Weights of a small transformer language model: no biases in attention or MLP.
Each number is 500 + 25 x the weight over its row's rms, rounded and kept within 0 to 999. Layers, rows and columns count from 0. Numbers have three digits each. The size before them is the row's rms in percent of the matrix's.

# down: layer 2 MLP down (transposed), 768x224, rms 0.0703, rows 712-730, columns 112-223
# gate: layer 2 MLP gate, 768x224, rms 0.0819, rows 713-731, columns 112-223
# up: layer 2 MLP up, 768x224, rms 0.0825, rows 713-730, columns 112-223
down712 094:530528493540497485490533509527450480530527510532503523517471495543511517445484474500480518546503540505453472497525497542474462514513483510502502497489482529460518540448537532490476478482518525548524486495529468491528476511487486511511528478494485492543502521458497479519527522510489477485467505488515480529495500502519518519522558527494
gate713 099:484518509532485508488511455501467495469469529540502504477507516524496476490522444488503523464489476517534510461514500515463503521491505495524489523530526526498510501491522513509521512479480514525477513470551502467513441508501530483510512485505466487507461467483519476427510490469510475501453521500506525466511470476494503517489503506486
up713 098:530499482493519451544516534488501503509480487528488507501451476512487535462488501501530479459534518476445460469508482525484538515484512515503494520479519481494511514525462495533480479511457513504523493506512482528511482523462505578486533495504501493540522527479494493521529475501474501480480504490520508452508495472504481487511465510498
down713 100:523544459461493491449498491483515494482477527489510538458494509500444446530489462482485522500513491511483512497483497493542526534497470455514511471517524477511506528520519506473511505514497495521449437527539520457490489511477494472483510499483497536499532506573477531450535465496468544490520513496498488443499522501486516507558482507482
gate714 101:490484460495453514507483484483515460487468527517508474521505492511448509522499452445549477494523485501574521516496464520476470505520486472488479450467455474458478462503506517494469482506518539475513478479470466501484518537485496479469523501477514502503516482471503517512483496510501467514468537516485485467491504538463511462506486463513
up714 101:467510505497517492485476504466513502488500487502530518550513524516509481479541543500478526508502515474503517503488494496495488496546520508441482513538515455497490553518526497522517523525507548510502446464475470493526479571479518546497504500454516492503484474497479515469535533487488481472515501499460498478541521425465506484497474494522
down714 100:506502535501489474546515536527542498463498514502531469514485530505542477510484512518489517513511528506502519501491512443525541511516527462524484499542489511520483481508454500510504488508474523510482499470506531472562499514459479461484457526516479478523459543526486469495513524486516481453495490460520507524492485498499526486497510475509
gate715 102:499501504506516509480523515524516489519500533490516512500511550531528540494515495479489540538489468478507488483481528461524490472502500508447519494499501470528507504484484560468477459493514458535499505528489538500492493475502489473527494504555527540471502499524476518468460506485526468514516453510520469497471502487486498480498471517483
up715 100:550495447512477520461471494507514503508522504526495511477515465496516463480515496467467504502466512509543491494508470501535498515501524498481472494529496500481515489493525486509567511458533557506494487501508498479509492500498499517501520510507482496505504508518556489509512515519551439555529492460458508550504498499500455473529536489521
down715 091:482537583540509510507488495498518516501478538485538513498527486474515519510526490493487519457537487475466500520489484539510520503504491535504482468468487473524477562530483474472467464533474505511495531478490480504482485495529509476551470515526529472528504501471469523481516526483498495494518510535519519466514470484526535479450515490494
gate716 103:523481481516505490515504530490490483505515459487499515508523494483492494471529545533508475482484479498481489487480493500466524490521531509466470527539530506537511496482480495469495531491465497496548487493524478524531522476506509529494509499477481494462491506549553521532457531512506555542479494483501495514482470486509521489534489549540
up716 101:467534477535496525482546464497504506506506563476500464504452463520496517488468515502553493509437532476485539480470491499522488489565541511523502490520489475499493488497486461495513494516479543482516513507483492486491488531460485499481520487507544493457490479464521521487473507535527483496532488511483527542510540548481469473501530478494
down716 101:527473542471480520498532536527530502480523499478515470503483506474476511499494506507489480555450488524487505467518493499478534504506503522485494504534489491492509483555477563504523473494485491513514478509491545489495522478578517495477555495497495448514473556478545512494524520509500518517516514477453525518459483501513484485515515527498
gate717 099:493511490543497521475455487515509471482490497477486504485540508474537505519548522516480456531495526538554478520525487502528474454480517554527538467500466506473494524487524502507480484488560494475518520548510495499497510499526510494475457528525495503519499485471547462491490528485505518510499486469505470533467484524489556492500497463500
up717 092:489494470510509485539524513529531516501510524425487486493488505488460470510490493504522505482506514503475479513475486522500512481501536536487533478463481541467523476493489508480500452506533511482500524519522515560508510476453496548514460480488478492535496512463517493533473521470504525471450508515510502537487484548484526473531502457512
down717 102:482505513495501467487489492464426499479541468549486469526538503493511483496499474474544504507498506470521509528555475456525509536479463502464522542518515478494488524496512491525501526525503480520474503500496520501491493508484545488516533519484494503488503509502501512482501512525512457546540525485497494479532510501496500509510486541467
gate718 098:492439491502487507539503529473509501452458514488539475470527494489499494483544491499480484440506513510486523473495508490517478510473522483489520445460479493502487490521499545537490489511480483513477509481506486533475526491480455456521490507459492507501451515561529459499492438515492540481516524516499470527481526540508548484517510520497
up718 100:505520466490490453497470533470525506502493471516460491510511482550481529493510508483495556495513496539489504489480499508526466481509514531468481518508497473488505501455512541502498551496522510479473449508504494467505503475508507527564459515527536519512470503511501500503514514539488460481502474514530523526526502534501540556474479470468
down718 104:484450504484505515506514522467531511501510529539497429506472492519518483486482526475518511492476508484479532491527496511512478497492516441494531522477554513497430526526511511462537485479490517462510514528458476498489542480446474477499502507475525522480522474552471479510466520497537545484528506512499487531523483445504556455483485488534
gate719 102:515452481513471533535472484475546508489513503521488504469458487508458490507478501544485549468496500456527504480468494452494497487494498525516500496506540540506427468507490496473476537513509482471514485485501489485526530470471492510477473521500484557513449481524487514509516489488493495502487488538460510492472500520466477498495472502502
up719 101:486467553489506471511514513514527471532515505496502514523496486500497465536482515493533510499469487536462511536512504497512510537507514482500534493507476489520515539512481524516515453471510512494524505474486527511496444503499460514498527523530523456506500538491484509496492469558499487481479500537517487495529500501517479443507519495509
down719 105:475494540485483501475456453442520513484510512515505479529505521506462482467503502475535511428500522486485509496475518525463493508454522514493510508518471486464487488482537536530519498476518469531510503475555496494515493504500504510474513511494555514482518529530511490511443540524522510515529518480473492517519482499458538520480464513501
gate720 104:494489461534473510476544516558494518488487507476516493508492529495523449507485513505475499551560496495518509486485502507475541525531465511500468525502484507477516469508475490542474512470479468475480532488517492536484509461453505497501533503451512517465512516491518485496470502540460439496473494535554529521509484479458459510535517474479
up720 101:495495475498458492500502473541466551513528529509467482526499491485495494501512476449523475522506514510512469523510504563488484499476525506439483543496501486488536490554503496519536457501484543530450506509495526521558504515500507505477498526475517491484520521487502516508500511527557515514510521491496497460478516465493496502490501511541
down720 099:496480500485490532494525478497523477470474479525521514516505481516500532474492490502482524492485551514482499547500513515506521515492514493510505473519520508508469512510549473525493508521502518490507467518474517536466499468496503478493479554546529487511468486537525500497471504515493484494502477462499507476557549521525462495483486521515
gate721 097:469541522510529501506479477489503487469488488523473517502548499511495456463460523490485519535486448539475503494472470492495522513515533533548468507506500506478504469539478501518500498517480496526482487488462481470505486527501470473476455503497491470510540473476512472488513481526533492514475524513514459524541529456554548479474466493524
up721 097:484477532484509496451509511500477507481516501529554534495503514456497519508519505441520534523543458546535484536461545454460493534499531486502525532517493466508561513488479526462462513505504495497450482504553515484516515529466525509524531520533477513519481504536473479492530502494507474506497478516470520480479487511452521510515513478542
down721 100:476474496464482540540509518485510503475473511523481487514518497521466508534522492522493491447507531491505513549493526481511469483496476499507544481513487485475442540481506520466464475505516517472505475526532524505522479486502561512523486503531545508474413487542530502463480554507470528484511505503504463510486520501485539502521472505464
gate722 102:521467504477503546476493502455494485496475504493533497540558459440466475475495435507514495476513521514511511511479509490491496514481448541502515475479479512501507487507461479494516498468512478502493506501549524510530502508504498540485528482511537527529464468559473496483473486500483528468484531524462494539527519515503479466463548484531
up722 103:517500466513502479507457521523457508490471489523499504513487514500532516472511494460500516481542537485466521475495500522515477434532475497462502516539498504553522484469514509502535492504515494475519500494540497493462520490505445499540507489517491506571429531519541556548510469523506469494499502506488526477519561512505502544492491485517
down722 101:507453498500510465553459473512455487506499574523510490554513482497500468496487498489477512485493512502485499485446515488487470516501504492574485520526457520561531462540524529500503492468518484495510508482506556512493506519486442476542519504484483460549499484464490472493507452526521512491457527488476454517552520513516542502478481481473
gate723 098:499539490510526505504493491514455470481511455512494539483495467484499448504507498535506492514504488501487516480522501456522485524512473510509476517553522509510484478506519436493486510526514465473497476490533513458521523516530469485489532506544505489483482508503472510463493507511493458517444525491516531475522554533484525548468503484505
up723 098:512494522483519480461535494472496533505478451515534492509518510451485494435488484500515492533448479464493484512477460515524504514500514474462498509508516509539512509500523506497490537515497540483495502498479460507487501511507485534523454490509485490462488536482505525494521529515510545500499488503517483470480559489510472497462488561470
down723 098:524444541500496506485501547549544499482480522507504488502506515507504540436509503540532536489520518511505503530494507482514484473474499545489495529490537502536481471514532475510447509545502472500444485486441482460522466484526470521544494528524501570514503511520527518483510498458490498505488481504484476494492512484532505499482537484497
gate724 103:447528520528511516487495516489538505496471469537559510490494500485510457496509512516500451502494511487530494477535541527520498496509523540493517564508490517506492500473530540526498473518493522517531473460552511524514464507534503516525504473511492517453510500516479470457524500499554485535547538532523502504506520497492519511528509498510
up724 096:563503493494515506481502493457489542497482473482474477524516504491517506504496491531477455427508508511547475489521521465514506485522501541431471515473505490561513491555523487505491496473497486458479493496489472513501485471486486509477485456527525482497482450458507518522503475511482472517512481476506498518516496494514510481509489510577
down724 097:484505510537472540497500478517491505504536522509476508530512492451445511513485492507476524498436509490501526519511462534514512489526515468548529515463501478530465534442505457460480537519510494493500483515545514502466481516501493532507503519453482488497540526450475507486501500475490561457510518446519514493485474481472472521484468496516
gate725 093:532480516502507505502515507485499490507512493477503503525473458508497487538528490507446498516496492502506467489490453509477484504484565493488522443495455435501488487480517566525482482511488499471501489468489522466505502502505534495446485499517489464477493498510529509471554493472525434544469470469500489501487496472502532498500464513519
up725 099:486501531473487496551519517467472512495501536537515535502526476519485516501537499507510474506479495532480530533498511495520528518488523529471493505506521464467531571454488514485530488513523477515455524507521515506511440553524482544512507522528505535482502487508522456523482516528500495483508515472534473446483467465474535497483478491469
down725 099:483554475489491519483465496497505473494491509496494494520501511474479505490486519502506512500505521483495446523469472496493500497482553461490491487486543503491553484532563546529460494521530494495497524536474513521508526504485519489549526512478548494520549471523465521502513479467498509507504501528520521559509537522514472501474496519484
gate726 101:481488488526518470509511508487508481514477448533504485495531461499487504499495517539503516487512529517511507463517542492506497508478515507549486487543518532515503461502506478528533516521508506453506494477491485508502511452499495494518536472526435479492550526553488545517471489531522527532506525491526562471531500489526467501536500526501
up726 106:482487465487490478496522494538455471497494536537537502536504452563528508450514467489504504544484469504501489483515502477519561533533495462477518525543532474483540531503483519459497480473470465498494506489501507504477468525535474478510520472467541500457505524463480444499508530515495489555484481486525479503550474531462512472507465482492
down726 100:490498486514476473489493484471497491517531499477480488513514495488493476479496536545481560513500506569489456501511499470519546506507524513516470471492545478506499498513494489483496492504518489486477515535490502448520453455512498479498538564490513464498504483495490544473490480499497495469482497507510540493505462508504434559478474462519
gate727 111:476502523422485486514521476465506486478499471528500516483451500508474516490503506495454488531535476481506508497436504506510531470488507507507486504491500490515458512490495546494487475521486489520484494524495515491540479478536515491489513501553496505519473504504469497545492532477511525528495468513530515523463501561499504523483485472483
up727 111:515493493501506544506447534539458505531477567481476527521525467507490495469494509485525472510503518540489486512492515485512468509512494547459474515519512477531498479523521514495536547544523522470514529488526529490493520497513550497518497510478525503490534481482502481462493484529546471494493516471493539510503513534505505549493489506470
down727 090:452464506513509501545516496488518508506527481507501514521525494488506479513501533500470474512535468455507504464523490562498541500486545503476536480491500513455518459498497526517471476500533494526487461543469518492542489523520494477483486483504462503484500492530437469499483526491443515493489507520498522481483517528494502481458534467471
gate728 099:441493478509517493497511495489499560517509451524473488472542469499500522487484543480510500524495492513512500494526481505505475483479539478520492470508500508500513497526500491502474496490518519491498548450533507544509508463507508486481523513462514520443464498483524520491474494506550501494535527531513534529502512505483479489509461531506
up728 097:517484472484431482520510422444536517507491510497491512507473473471531500536487497493495509498536479521497520534466516457505483457510497534483467471515489502524510517494507438479433494509489473520541487524479491507435488505500499474511516510512516526463492512482511543495489555553477532487496502522497487504498509509487519531513491432501
down728 096:484480490490501464501456526520464477505494471525421529502509498487490523500519546495521480489516501533491495474486481529505510491477508528477471492452491489502489503475490497537513525499533520510486503511530516493460533486533494490501473495529448472490508487490475472466473514493531500480520477475480496525518508512517477547529520489464
gate729 097:510501478492484495488493499558437502471479522505489473516516528479502471517487518530456482529522511475485479474507470502471463523497511538531494548472513484539514492495512461512462456513524493468515490517527472472508549547514500462470488518502513514522510513509506527530496494484476486498542552502544541546503512515496492523486486486501
up729 099:516505543556492524490522512460532469546539543503470427515446501492478475537497466504497531503456499517505536546478494500501493476485492533504496521474493481488516508473521507531519493531515483521500471491510467525520538492479481495554479495538495498513505506502540432514479495463496511508513533533486515506534522548496483461515524479554
down729 103:480532482564526475510447483498500537483476472522464458480493516511521520530486528503504520505506506545491510452512482493521532507486469507504511441463516481481532498477480500521499526502504468475493463480509505462501511514491479523496499466526535469468510485523516506507479457521500468488486495488525528455466491523516470572521530515470
gate730 095:524496522472470534492474493510483465511514480491487523511498521458528502495509479508529472469514494548524490467493435498478496470466480492491472507497496486512473511481460540496485503452424473526500494485520538469459535440510533551490528486470484508519475481495535487498517446482504490521496491468516484492467518484462506480495517542500
up730 092:491496440480517498483496438519518552482503478477525474556426515479493493490503487470507498499490511501467524548464541510502491475466481493547524517485499528482479542510533498502485482527498487485495472490483487525510439522491505522514503509489482526505445507487454547448524496569460486516534473511534517535496510492501450481506539488512
down730 099:464489538457481513528497552468484506492509524514552474471537505557513503512469563552510519494466479499539487516528499508522516544519482483487527533485489514475552486541512503501506536524509496493548527507534513513516540470502483495528493458530516499486542514495516444531454485437497516495491499495464511530518505527473496488515469496500
gate731 104:483520495474497519497545518484538506478464489511498516499512503483534481477498494490576531469509517526527491483547548513471537506511467499508460506521522459495497485451521463475499490500520437526503493495487526524518457503495477503509508483501498485491541503515451517480483513477476502470527498565538472488527482496521494524436509512463